Part of a small language model's weights: untied embeddings, normalized queries and keys.
Each number is 128 + 24 x the weight over its row's rms, rounded and kept within 0 to 255. Layers, rows and columns count from 0. Numbers have three digits each. The size before them is the row's rms in percent of the matrix's.

# layer 4 MLP down (transposed), 2048x512, rms 0.0281, rows 639-651, columns 0-255
094:147142095105152114165105109096131126118135135106134174178150167123103139160139135131185112093132104145113087109133137136153143072124115122132127130131109159108113090118164102099101111171109120136124132135154121105158096154166162098128126071150143110136126118152166124157135117101125124148109152138160115159115136164131097105138115114106104174158154152162133150122144118083140131143108115136125140098125101133135174102099118135116093126158109137142145129099111134119147122125098102150136136124129141119108099104097119134092141143104121085130142106153116096105131133103122147110168167149096155122137093140118119125109095145086184108137181127159132138153154129129160167134148117164110162157231206127137097128126158108089169155078105156172118119099157077117085156131143112
106:134145153132106105147145159145139130121132144132120136115181132142119162138126134193070121116110128093096165103137172122119132145135146126155110153100119093133058153111148135087150105108102132154172172080115127131141144116138157104109144169132139135126134150122130095145122097112131121123177148150120132119115120108150168148182111149113098123158151086141106115127115131109141186142145156160127108118126094132089116145159135189105094110124142128144118130162091125127129134090136151122128130126092131104078142109156137136189148136080103089147150152154168126112112134125113113103127135156133132151137116091114134130147137097115154191129146095115118095115144154142096149157159128140185109072114134151177103134165132106131189122178117170158140125142106124108111105120108134
104:110089135097146144114157131133120127129165131092132092110130163103120123129151137112163173140161146128149135158110142146127125164126153155148114113125129145138135113101097107143080073146128163117096153120103078132120135149066181087117113134075143119067120158137095143089101118130132168104101149125137143101139118107096091118082117131099132127088109121167133180167121097143121165120128128114134177126143174151123111115142093155106118069134145123164152150082167142166118135156138137138129140119132126112145128106114119130122110126156076083138139164124126147116178118079141115155098128072117140173132108107101119136112090114161135139151100109129140139153093119132136142123120172125129127078133133140112061120118120110094132120147094119110172105132158116139151139160092137
101:138157150140119091111114159120142135130141111156118160154111144069154066156134142097111131121132113130127132096118176080140136100140115127172133118134118120104085130120171166141137125152122108119132125168125125095115084155087140117095103110147119116112150125162066109140108123104115165180100118146134107072142105155104102121108123151115121080114123111109125108136166083105124108121147151165077115111139130112116166174133103124145175141112127169077082100128142111173127044103114156133153127154127108097156118151133128115125126149149123109151149115091190146146141105136107114095121137112104095148120126117136116109099129081152120136118135132115108064121132127137132137100147143081148097125082141106135160105155091097111132155100106104163107113143137126104122105113129126
097:137138089117179134143142108114115116132119099148159099142169150114127132177172129146130151144137167143095106117129147146161166125095121110110095110130127160113143127151103101140131121126087121103086126115133105137121166063160125118123119120141147107158122138145130074098138113084153084164158091166103123151120135139139184117109099154119142113135118104144108116136196128121120123141149097102147113094110140110118139087137123135124084120149142098111066122143130093116151074180100100150127160152106104100098141105118098127135107125146131076121084106173137108136102134128142138170159158150126147109132161162159126112152138152129206091164129150119163169093181135106106147128113119124156134118179160093132126149145132116141129140135121112125162104101144136148086141150166113
091:140169154151130098107134132140155120133094090126146106148159156102100111168129100166142149116153143146148142155128126159120166116120142106112078120104165132139077115178131139104125100133127066140149150117153098129107164127102126182106119144148116139104128133096112150107121126139184153095127122110115103141090103151138120118153117169113141108153079119113156131185108099110126122099112108124164127105118113112127165095109132122090095100134110136168095129171089103149132090104124119132174131154093159112119140122119105142143132109063115128160118147124131152158105100112112158108167146141121146111119081139149188139102123133117218147126134099139147166136150094107155088151121132158142153113189147129126104126146122126137120115171143150105146141121046094130090157131144091
105:091128114073105149098154118081141144145083132119132157083141097082129120102128159124146158075091128101118101132130115115122072139142129056120117153093137098168109147151138095148164077133122119151096083140122137138111113098149056117110151124161116138103135123121070092131125127118142163136159133141158142118134147130130120110129125098108111128109090146149147132165123146168128175163100087152109119140132116131163087141153139140115138120144136127129186113123093059092126147137145132098155165168132144158085095155103133118150128103101114116165147104147144114116106128089146156150132129111148116086122154101144130148121120116138157165148096129149118119164129123095117100108079149141094105111192124129133105143131095091115099087159145137130128105126139117137123119092132079
105:118135143126131108097112106141120090094104116130121105155150102109130136106077125143076106111142145138135154109079119138179105142099120114109128146152096152154174187129100140071153129146106126097115104080116137125128143119137107139115148110097113102104093124150099104142095128131124143133181169115166129107140131137134118153084095128136140095147127151165102125109178160148110111142166122167104112123149116133145125157138126150123113133113121113090109108112117149135117138139123175113116116118119116119131110135102140156180152151155114099103113154057118139145106128119136112116117132172162117123138160148097089140112179081134136159132092080142148177106123103118130134134148106135084130099128141111127194136124123095103171116147145132127136115147124110134115100139137146
116:128154120163143149112096136138115155098149166114127182084114147092099109113154142124142128114123101121101109151134112122142170115105137110102151123084134115082088140116134127169105084090153157099139142156148114139126149134125116127138159101138177113146124140168124123108115100128184155153123115114087109147114092163093110111123107133148126124091124103156166120118147115147141082114119126152141152123150109136088123125087134086134199114145127119080121141167168084145095144164110130119106160105095114161090112149079150126144149157072145142114079111088100148205154099123150139134143142120114135106091126150139097135102127132116128116148128136182114154102130166149172125140122154122172166117096118126126138131117101114131126109096103112110149171114150130123129146113117124
095:115135105152133092112125115148131089171084095109108129106138128106129111116155102133155163086124166135137107119118094066127121126135118118100145126125108124129091160138148152140156092118157137130149079131122150159114153105110131118094113142106153074115159118162129149130141116112118137119120110116123137145121097124131145099056131121110132127158109090133165128110141126139130122105145111158162099127147156133138121125128156124135088146154097108123151105105111140130122141153102160139083149179150099147125127123134234136101126153124118114116133145125141143126081129116079114143101105158153128122148168145133105124123142128183167113095132124149106153106125127140096158139147079117075089118132167110108097121143171094116119152174118089129178105153113128084197121158150143
100:142132126101105130109174125141153159105117142108119086119112134115139141136112148125124125151123175145176180142155090081131124157130171116143120138152138128134172168104102111149087157178104144115089147120126180163107170107125122130169138124135146148115102140103128108093123116161140102133142129128125168107117092123088114133149104142103127129138132167139117074136133099115136127116098116117110149128108144098120133136137134140154141121088146106173125137175108123124105146123113133151083100133133117122126107135130191136081089129147110078132091122108077103129142140116132142160106133126130133118076105103119128115112111121184107124126143132084124132167139119146118121121137078141102131146177089137154134112092099169093124113153119110129168106165115130155127088140154111
100:125158112139119164147121154128113106101137120094160153149092120125129143149111104156129125119129122112110077130122112139115126079118151117149129115152139166142097163116142150147137098132140111116116106114123115136135181133131128149087131138125129074177124105145154097149097141105143145150125114136133094116092117159141132155108125167147160102150165137100128126142122178117132101158142143092137101108074132105134140134128103112140101143158163123137101109142104103130126137120083144159115135128151135090125113118094151124113129074129098104117107107111140121179107121128137112127150092141147134130123146106106189139110116110122154114132110152129127129157131129133153118115133089134128111153171114125132155179142082080114160130136141104133152091166130149179105129120110114
105:113125149150145118086082143089136106161142167183136140132097111150164137120125098144092169134118129110130154100080124140145104135111118108103145131077163138127119116127143145115171076144114162141130063128075165125125162105091097134091110118132138111136183135129109138151112114099139164123157067153148157099122123079151128146152126114133135095139137102104118102140115109133115138125148103142129141158140073166154166127091115111160152111104106127157110113171087134170131110120152110094119118146166138099155090123081137100135164144111113105167093140115144139124111135129137125152119135116138111128115140126171112157094159104133181091157125144150178125142152115113104117106105120130131125106151088161145179217116108144121124169126125124091154159139120157155132126135138135
# layer 4 MLP up, 2048x512, rms 0.0304, rows 640-652, columns 0-255
108:154099094100129135078132119099112121127091123094137120159131121126137152152111144130114151144104151136156142201127133065135125132166147089112151100132133173150118141136130151134167097139159105091129109141132131113154134129118078115122110146130091173119105142098125138121108132086132186122080121056125108177127152159168074160115142153151131106129175121132125156165119132132096134125116149139158154131112162101125127129119119160135135155112168144136142168132090127150154120095134116118139158116135142122140124142172167146136149144151142106131120126153138145079146119136119173160083112127121147125112162106118158148156152118120111142153154158117137149103140134137131115118143087122124096100106105139150105112169122140171089124161120121134132114180119106111136132177127143
107:138125137138131141164152104125132118105125148117104095122135127129125110131126130066144144154135168146122169163120152100153110146115141078123109109143116136113114131166138103118103125149156185139095126138130143131101148148104137135154141127152140160114098146148131126110103095084160150165134072118114105161141106093115143173105065164154139117137148147126144121159152119066144184157080135154128179100111121129135094117148121140122086101120127146086120103164119150153114110140137139142101125100128113144129169188146102137127138141112120138087099099126110113139119184120152123154101122134127103122119160118107090115140125148145127111075124097142141158109138144150167145120150123105103124154121119103159142117155137116147141124111093118106143136175165111123170113116106141
102:102142066098175120126121103108106135066138115125136134132099160147111134117119128151153127132104136100174128116105126134124112115116151128136149170107135105101075152136123112148144106097096167107124085092162114151149170171111145118099139091128095129110138173118095119177143112177080176142111107111142146110136076130165107136077177140119113117100149171182155141087169134133170095117171144146121105163160112136155138103116157115158113118170140133122090131091108127099110107132136133124137108121122125116151179135151119120129113093074147122097130105122129121146116161120139082136111121131146142152145119117143131075121131109107128138136129115119124145143141149153144123136131130123106120111113117098132102120085124178110180131124131124107144136169169167101133107119152150
094:086136143091085127109133138123140088139131147096139128095142139167150114151157164142139139125161099135142168154127152124134113138143153141124132089160141130142128149099072136142116121157129140139137105185073143139135136113153136146169099108164164132145154145153127138116129148156116158108131141125130125102105103097120141110130141156142123194093114167129130169152141118112119123128151139101103168196117098102165084146171124097145143174137119148136107168113170121162113118127111137108132110114106134083105139119150150085130153125137148132085090058115130116108135152131136148129144138141152067118146161092145129104167087093130129156093162114097138130119118168165126142107133131141154146140148124139102125134126169121114160126109110131094164091152125155118162103198151130
092:115148124104165111161129129166127113150143154137138149151125128178110110156168131100123120124128154151115174163108132096142104169092139140101129132154137155087134084100144158125128134176107141148137091130100167167147173174081144117102158118095150127124145125136099115106151152143089161137115096115157130155180124121130128105096120115157105107125104093143133093125136130081152140171149145105089137144095133134110146136153118145125150135111170122115101132120148124086117113139131098133098160141163113160177147122153119106082102074131152123149127102115132140138159130170150120125120140121127160141089142111157123118151115109156130183133130139193116164108105165148128103132117095063109113143149140101171120168116135172121120124096135105143099167205162133148122174112096139
109:171170111134105117170142065145128130157103148127126155136097127112119125142155160143118111119112167129142124144081161136095099127103110151130108134113118132115124138111133119149126131132141148099116083141157135192164109141148084125151137122160098134119114100159080126106105152130067159120120126118112131138132093174092123104090155137141158156112117130156113154150129139078137113126134097136090120116106092129182120153158125128170118143150151122105150125152101108136149166127139108114120121141146108113128163123118084108107147137084133145124143126134110100092157130127121111136087093152130109161132184108160145111136128112166137117113147122128097102108153177118116119121137065103113141111143123143100101075081119126196114143160120118126097123173122165146150134129130069
105:136134133148114107107149150161121128077102123144102129059125157153143107133126104123157125121137135142175106142151145135136157155158163116108154137145109137115118103118102170150135127109099110153146142137126157090130092162137125093123122087125148169165107150141128154107112151160140146153149161101085149127118109133150112096115146157138149110108100136154099141107141133147115095107153120073116134133160113139155156129125080164118167169072103146130115130118143131159125122143143056106116112111122143140144094185116163110133176118112122139157142094129092142139157115134162116130127100161150124094150161118114145156115105082129129158113158128134133104145168152168157139094101104127187164123158150113133132136149130167134155087124096092164171164132133156103139109144142114
114:145103108140117163136124160142099085141133118122150161134118106130116116111136138129132152141131152141127187154151104129099087109122141148126158110144121163117112119167118155140157132159128160147153101148162183109157129110172108143136156081141134145106128108111131127110094108120064123165126148115135116141131135127168110100087133132141148166146131117157141146140127132117093083114096100137100133147122140107147145101137108149148109118122122121122173159151109117134160177123141130126087144115090092069126127101137128097093135105124139119141130129133132132141147135128145190142118130165161170176098067082086120128115130175119126147084129080155084126130108105167134119141097094084101100135091140138136170107110178074084164150123162122141150118130150147118108152129147137
096:110125170133155103137111115111105144112147144118135111052138176124148144141176102126137091131139101135148168113143135158151159122136147140104165090145164155098139114152134145134122207115111123127122108146171122185134097113154147084079146120200138144135133160117181173113117121146141136132124105160140145128112111141157102121177076140136151117144116167167106154101124153105102122126157128144164150121149096164155152144102116115130132145098092135088103109142162170147123116126174123117119118115106149114111123194169128112102149111141172133120169077150120150103133121143147135135163128118106084090169123169158176130160103136118116078135105055119106064123134094146159153140160080112134117126098134125118145126124115175081165084136143116137073118127166122118148124121144066
099:131149133154142155126147147129127136101105136087130110147154114142118148133154119098140162168126118125152097111108106093162146085147171064154151079112133109085092143102097114130127124090111083186157131147149126117172134143176124144116120144141085121154126122152116089145115110112109122171133139141114122137155146130116110132125130128142142109096126147186112139138119089139117150109149142127095165121108130104118106148142147098132159126073134108127106101100160139140130144104115081107127111139145125133131186113161127125129146164103150134083127138170141123113161136118110069132111141135104167144168078164129150122143151164120113167180157080149116127139129096128112123113149125141146160114103104102101113149156145137155126114140111135175102128119170100133138171146177175
099:134120172127125126139157157152111133155154101136134113123146160153151130130144129079143148160123126116160175123138144118118128134135109150149134123128121146108160082132123126139117152134138156137082094137158099161163110157140144091122126104137161154107105095117117150129149126142045129135152127115125107131183148117112118128071118160100139164132099100106137099156129131137150182161135080137117148161126111107128110127155123105128153122105119157127113130087159107086139154127115147111121127104136156185140125128155098102118114116138124133120112147182157128082127152154114106118133125157121147163123151142143129125147125096132120126138091120143074100146106163153108095139129141110151107148113121132162089101104158129137146117076141169105115144125146142148158148122137109
101:138156099144113125161123129125125117101142126113128107121130122138173111120129149122144172143138090144123062149113100079133134145170123125142145120114106163134124114130101142108128137109095117120108145181126133152139140103068092157105121174123117156106121118139169147109144144094113097129134094084129122149134146164155112106138131150120119134152130109118105121086094090132133101150100118147136103115116153144089123109167139124129140130148112156129125153141101147148172172114120153138135113143120067102169145138137115102127128128137132128143132131166143112103150171145118171102146145162121101147138096142137095099138147155129149121163113167086107135115111164162105160123150111140138086123113120113142123094105136107119114148119117136136133131154123086110122156173078150
091:149147144099116130187136094146118070097152146113119123118123119142119126146108113151081140128160164093148127114148143142140080149139132159109171154119116134138106123117137147159106130098142131156168146181130142140157128158136132120134107075134156136111128106141157130122144142116118112151132112148123142108132098080108137077108047126141144127096116098104129131149140124125149123115158106116163137112118143098144092170149116124128094150156138117151133123138123147112155152126133146134145156123127145117187117137123100126130122134141114104143167144126129105127132144123111120108119128111145104151170145127095167136100150110110137149167167081119129104170131111138140150149080067062129144173168152146129092101086172070143135086143185108188099100101130152113161134144150138